config.yaml
n_layer: 14
d_model: 96
n_head: 3
vocab_size: 7156
activation: "tanh_gelu"
optimizer: "muon_variant"
grad_clip: 1.0
warmup_steps: 200
Each number is 50 + 12 x the weight over its row's rms, rounded and kept within 0 to 99. Layers, rows and columns count from 0. The size before them is the row's rms in percent of the matrix's.

# down: layer 10 MLP down (transposed), 768x96, rms 0.0639, rows 270-286, columns 0-95
# up: layer 10 MLP up, 768x96, rms 0.244, rows 271-286, columns 0-95
down270 096:71 40 17 53 62 28 40 26 59 70 66 52 61 49 46 56 48 36 70 63 63 47 59 51 37 57 64 40 47 53 71 39 52 50 34 62 48 38 53 32 51 56 51 55 43 57 53 21 44 43 56 42 56 48 37 74 44 65 62 62 51 55 40 37 59 67 38 56 37 53 37 39 38 36 39 46 60 34 63 60 42 36 37 42 57 40 69 52 59 54 49 40 60 57 66 31
up271 110:30 55 46 58 62 31 45 23 45 66 77 37 46 54 31 69 52 47 35 62 32 35 40 43 37 36 64 48 48 55 54 33 45 49 43 47 63 29 51 46 40 34 50 63 36 43 41 46 45 32 46 53 56 70 23 46 56 34 63 35 46 37 51 40 41 59 36 54 48 50 31 62 27 45 48 41 56 59 30 35 38 29 36 59 39 58 62 54 43 36 53 34 46 47 53 58
down271 106:51 40 48 47 48 36 42 38 43 65 56 64 57 24 37 58 49 56 41 54 43 43 58 35 60 29 71 52 23 74 27 32 36 63 63 58 66 54 39 76 52 55 67 55 46 37 52 49 59 39 54 65 56 57 20 58 63 39 50 40 41 47 47 38 60 64 61 54 67 50 51 55 49 55 48 40 47 61 31 25 44 31 52 70 34 46 40 53 47 40 54 34 59 36 52 47
up272 087:38 68 42 28 29 55 55 57 59 57 75 31 55 33 50 47 54 56 47 35 75 38 55 60 52 38 61 61 58 43 57 48 44 45 52 62 49 47 62 32 74 49 52 47 68 58 42 67 53 43 43 39 56 36 37 75 55 64 61 60 44 41 40 51 65 55 51 54 61 47 67 36 49 60 52 58 69 64 66 40 48 55 66 42 24 58 36 44 30 46 59 27 42 42 30 33
down272 090:51 44 55 38 61 66 36 48 54 86 54 76 46 63 44 53 52 66 60 59 48 52 67 53 46 54 38 35 37 44 22 51 19 57 66 52 46 49 40 61 56 38 39 36 27 61 43 52 41 44 55 79 55 48 60 62 56 43 52 50 27 70 37 35 61 52 47 43 52 59 43 52 48 41 58 52 46 28 48 46 60 54 37 62 51 52 46 51 88 46 55 49 37 46 40 52
up273 096:48 60 51 57 43 57 56 42 47 28 54 37 53 46 56 66 54 67 54 35 63 69 44 43 39 57 45 42 53 54 96 47 69 37 56 66 33 78 57 50 47 58 42 45 46 53 45 27 81 45 44 44 36 58 37 64 48 49 33 58 45 37 55 56 40 50 51 67 49 48 42 68 64 54 50 39 48 67 29 57 52 54 37 54 56 60 48 55 78 26 52 51 40 43 51 36
down273 094:51 51 47 42 34 44 56 51 54 47 64 53 74 71 53 56 71 60 66 33 34 33 76 46 49 59 66 49 55 44 73 77 30 62 52 56 38 48 57 45 41 44 47 43 46 62 65 63 58 48 47 68 53 48 48 50 59 51 55 52 52 28 70 52 69 42 61 68 72 61 45 59 30 36 49 46 56 53 61 68 74 38 48 30 30 40 56 53 44 61 40 45 45 33 47 39
up274 096:68 36 66 55 38 51 34 56 38 49 48 41 36 63 46 36 76 52 58 44 53 34 50 40 41 48 59 48 29 30 43 45 74 22 47 46 53 57 60 50 49 60 35 57 53 61 49 54 39 66 46 32 55 68 45 39 27 40 50 63 65 46 51 38 40 68 49 41 61 37 28 41 59 47 42 46 78 37 41 48 55 50 83 50 66 60 44 61 47 74 52 53 56 50 32 46
down274 099:48 37 69 50 52 68 35 38 58 45 47 40 30 48 50 31 49 47 37 39 58 38 62 47 40 56 56 27 49 17 36 45 37 51 50 81 50 52 53 73 39 51 24 70 50 36 40 39 56 59 64 53 71 46 50 57 44 60 38 54 62 51 37 48 60 51 59 42 55 58 70 59 48 40 55 55 32 59 50 52 45 80 59 53 50 45 28 58 57 48 49 59 37 42 54 20
up275 097:64 30 49 32 50 63 49 42 53 41 54 52 64 48 49 45 63 51 50 76 55 40 55 41 64 39 39 43 79 48 34 44 41 38 57 45 44 53 28 63 48 56 44 61 56 48 57 58 52 23 39 55 67 37 33 58 56 33 49 71 59 28 26 71 54 59 48 62 22 39 47 49 61 43 59 42 34 51 47 51 52 46 71 57 38 68 31 50 51 40 62 29 42 62 41 37
down275 099:66 48 47 39 34 52 44 50 57 64 45 50 78 62 45 48 55 56 76 52 57 40 51 37 50 64 60 63 38 49 49 61 48 40 54 55 43 76 34 66 58 37 42 50 63 48 38 53 46 72 58 45 43 44 34 58 51 31 36 32 48 51 55 52 49 59 80 33 58 33 46 60 44 53 37 56 38 42 33 45 47 51 19 54 69 37 35 62 66 27 26 50 63 49 66 41
up276 102:39 50 75 53 61 48 57 68 46 58 61 67 59 38 49 53 20 53 52 56 44 45 29 57 51 23 58 55 54 59 40 35 47 36 48 59 39 38 45 51 61 71 43 58 46 64 78 40 36 46 60 51 36 41 81 63 42 37 39 56 52 72 46 62 40 59 58 51 66 50 57 39 49 46 58 66 44 68 55 50 52 68 68 57 72 77 44 46 44 62 58 47 51 47 54 67
down276 111:71 46 71 59 53 45 64 56 47 56 33 38 35 65 28 49 50 57 58 39 51 45 55 53 51 52 68 38 58 55 65 61 55 64 44 48 51 65 53 60 40 59 69 62 77 31 51 41 60 60 57 66 72 44 46 51 36 50 58 50 29 59 37 31 74 34 48 42 35 80 43 36 35 63 28 33 52 66 32 44 54 50 74 50 45 46 40 44 46 46 55 43 44 42 53 42
up277 098:49 40 62 52 64 74 33 49 53 44 52 51 44 52 38 53 55 37 56 58 38 46 64 54 34 73 82 61 38 63 24 61 53 41 41 45 52 55 44 59 63 48 63 44 55 59 23 54 42 50 42 39 51 53 50 51 51 43 69 52 37 46 37 35 45 59 50 58 51 26 59 37 74 50 49 54 62 39 44 56 50 49 45 54 76 58 40 33 36 70 55 50 86 55 66 28
down277 093:59 66 53 64 47 62 40 58 47 82 54 67 42 49 35 33 51 50 41 54 65 61 55 56 59 27 37 35 56 64 56 50 41 61 45 41 32 56 28 46 62 50 61 51 52 37 68 47 62 67 54 59 49 34 72 61 52 58 49 59 64 59 92 50 54 32 48 41 56 45 57 58 57 73 57 46 41 51 44 44 33 46 72 48 63 45 65 58 40 38 44 67 29 48 48 59
up278 104:54 50 46 40 41 45 46 57 54 45 59 40 48 35 46 50 61 41 65 53 51 40 51 48 22 44 58 65 66 40 49 38 51 49 27 55 62 50 44 47 70 62 53 49 51 74 31 48 63 59 44 62 54 40 59 30 43 39 50 59 40 44 46 55 46 38 72 55 46 55 42 26 70 43 42 56 50 59 40 60 44 42 80 29 45 58 54 38 54 68 62 74 54 75 73 84
down278 101:56 48 41 61 60 35 44 41 69 35 37 35 38 63 73 41 55 55 57 67 51 47 59 42 61 81 58 61 39 60 43 47 62 69 30 53 62 30 48 47 70 53 60 71 26 52 52 28 37 32 56 52 33 28 38 45 40 68 52 59 44 60 81 43 32 44 52 47 56 45 33 25 54 43 34 43 51 47 51 61 48 48 39 49 47 59 34 63 50 49 56 52 50 46 57 58
up279 111:28 52 51 35 54 45 33 46 60 65 44 51 47 53 45 31 59 66 39 37 52 53 41 75 57 58 43 72 52 60 63 55 51 33 39 40 51 53 48 52 35 61 45 57 49 46 63 63 47 56 64 54 30 33 50 65 33 40 63 50 53 26 30 47 71 71 52 36 17 34 56 59 63 46 54 59 50 39 67 40 42 63 60 62 51 48 54 72 39 74 57 64 66 43 56 46
down279 113:29 28 36 38 53 63 50 52 70 44 50 54 30 53 47 59 48 33 45 74 57 35 71 42 60 47 51 65 61 30 57 48 43 61 61 38 46 31 61 59 35 56 51 37 65 51 75 43 41 51 54 41 62 74 54 75 60 75 46 56 50 41 56 51 35 45 55 56 67 40 34 48 43 33 47 49 73 35 42 58 42 71 29 51 41 52 52 50 46 51 54 55 23 46 48 51
up280 098:47 48 54 48 52 60 49 49 61 59 47 38 43 39 56 59 53 56 26 43 38 24 61 84 56 36 47 51 51 57 52 44 56 54 23 50 56 48 61 63 59 65 47 52 27 45 52 48 50 42 39 49 59 74 38 61 44 51 54 43 62 46 34 40 42 31 74 56 41 68 59 40 65 38 36 46 74 59 61 40 39 59 47 49 64 49 55 73 61 25 30 61 43 63 24 46
down280 096:75 56 50 54 66 71 87 45 40 46 43 56 45 66 60 44 40 57 31 44 57 60 50 48 52 52 49 38 55 54 40 78 49 69 57 68 46 44 50 55 47 42 44 41 58 65 41 37 49 51 40 22 41 51 40 34 52 52 51 45 40 34 65 69 73 42 50 65 66 55 69 41 69 48 60 66 31 57 53 42 63 48 52 43 53 63 46 42 38 49 76 72 57 66 54 49
up281 092:49 61 56 42 52 62 58 38 55 56 33 58 61 46 41 56 68 54 47 43 56 43 21 54 47 47 56 59 68 18 45 46 43 53 42 53 54 68 56 35 80 62 38 48 39 51 50 72 44 57 46 60 38 48 50 41 46 34 58 58 42 05 44 60 57 52 52 35 65 65 29 42 40 51 59 52 52 29 52 38 65 65 51 48 40 62 66 51 41 42 57 43 46 45 78 57
down281 103:62 55 60 62 55 54 39 71 32 33 63 50 65 54 30 46 56 46 44 58 43 56 57 32 50 49 55 46 37 54 51 56 55 49 80 47 48 46 60 61 43 61 55 46 54 58 50 61 50 52 63 70 45 35 69 44 57 63 63 43 31 65 51 45 40 43 25 43 45 56 52 63 56 52 79 47 32 56 62 53 53 53 30 62 86 45 60 27 46 72 41 32 41 60 59 72
up282 081:35 57 48 52 67 60 70 53 52 52 37 55 49 65 39 55 45 76 58 30 45 43 45 47 29 64 62 46 37 36 55 33 42 53 43 65 44 55 48 30 73 64 67 52 41 56 50 55 41 63 59 45 66 47 59 49 41 46 56 32 70 43 57 61 48 52 49 39 46 39 76 43 24 18 73 32 42 37 45 38 40 50 58 40 63 40 65 47 48 58 42 67 46 64 63 37
down282 086:59 41 56 73 49 48 45 49 51 56 53 49 43 26 39 50 74 66 48 61 65 45 58 49 60 42 43 70 57 58 69 67 53 43 45 48 55 60 60 34 42 33 31 55 54 73 65 77 41 27 37 38 45 47 47 54 64 64 27 62 55 71 35 46 45 43 58 41 56 61 41 55 60 74 61 62 51 53 46 45 45 51 51 54 75 54 42 31 61 45 56 46 67 35 22 57
up283 094:29 47 53 61 45 43 49 30 61 51 47 38 49 67 47 33 45 73 54 58 43 60 29 53 48 68 32 23 52 59 63 45 43 55 65 55 34 74 46 48 80 56 30 42 39 48 27 43 64 66 50 53 40 49 29 43 43 40 60 42 48 32 41 42 34 39 61 46 53 55 25 36 56 52 67 37 48 63 54 66 43 36 59 42 56 63 31 65 56 53 42 35 38 52 54 54
down283 067:77 67 38 45 36 52 59 68 61 42 63 27 54 63 58 45 36 48 38 72 63 52 64 51 47 74 48 55 32 49 54 61 47 49 42 51 31 27 53 28 66 64 56 40 62 65 41 39 50 50 50 57 74 71 42 32 48 65 62 36 53 54 58 55 77 42 51 35 61 47 37 59 45 57 25 50 52 62 49 51 42 50 52 32 53 33 43 47 49 63 37 39 40 66 50 56
up284 096:67 45 67 24 41 32 42 48 67 52 47 69 46 46 51 45 71 49 55 61 36 47 50 39 45 35 50 56 62 39 36 45 65 31 50 50 68 37 55 39 61 38 53 57 51 58 53 30 65 51 37 46 54 48 41 61 53 56 42 65 72 62 42 36 38 61 47 55 46 42 48 20 50 49 21 47 52 73 63 72 65 53 52 28 39 48 55 67 64 44 46 74 44 33 35 51
down284 104:43 54 34 55 44 48 33 48 51 24 37 57 37 52 38 42 61 34 43 37 66 52 47 29 55 42 39 33 52 51 41 56 45 61 45 27 54 65 56 36 63 50 57 51 52 78 40 31 59 62 38 62 56 52 49 45 40 80 60 57 57 79 35 47 40 54 37 53 41 58 51 38 43 58 51 46 26 60 66 49 56 38 26 61 62 42 57 74 63 64 56 50 71 37 41 41
up285 095:35 69 54 56 53 51 44 52 59 33 37 46 48 49 55 59 34 49 56 41 45 62 39 66 39 57 39 60 67 70 47 65 53 62 65 34 56 50 54 36 65 41 49 39 53 68 52 68 50 50 49 27 42 25 63 46 51 56 60 50 74 65 69 40 41 56 64 66 23 55 26 58 48 36 58 53 30 59 59 77 58 50 64 63 42 36 32 41 56 53 51 51 74 47 37 50
down285 094:64 31 58 49 70 64 40 64 57 72 44 47 34 43 36 45 54 68 42 39 55 63 48 47 42 52 47 50 37 62 49 61 24 51 37 46 73 80 30 34 65 61 56 46 39 50 32 70 37 60 47 56 56 41 62 39 55 50 27 30 43 50 41 54 46 41 73 60 42 33 54 61 51 57 63 58 50 38 57 57 62 42 75 58 63 56 63 35 41 58 68 43 47 60 42 38
up286 103:33 56 38 45 47 58 46 42 27 50 48 63 64 68 63 47 62 62 73 59 29 56 58 28 38 50 73 73 36 42 46 51 49 28 43 55 41 35 58 58 49 57 50 69 65 62 33 69 40 59 35 64 51 41 63 59 31 46 40 44 52 38 48 45 42 61 55 60 44 48 40 50 48 60 70 58 52 53 64 71 49 60 48 57 66 50 44 22 50 55 54 64 65 26 68 37
down286 106:66 25 39 66 42 39 64 56 78 53 55 38 67 17 51 34 90 46 50 41 55 68 32 48 67 36 67 48 38 74 57 39 36 49 44 51 62 77 55 66 35 51 55 55 57 45 47 46 43 49 40 59 49 56 58 55 50 52 39 57 45 46 56 37 46 46 70 51 38 56 31 34 51 33 31 62 48 51 45 36 44 56 38 50 61 54 42 58 44 49 39 47 51 51 61 57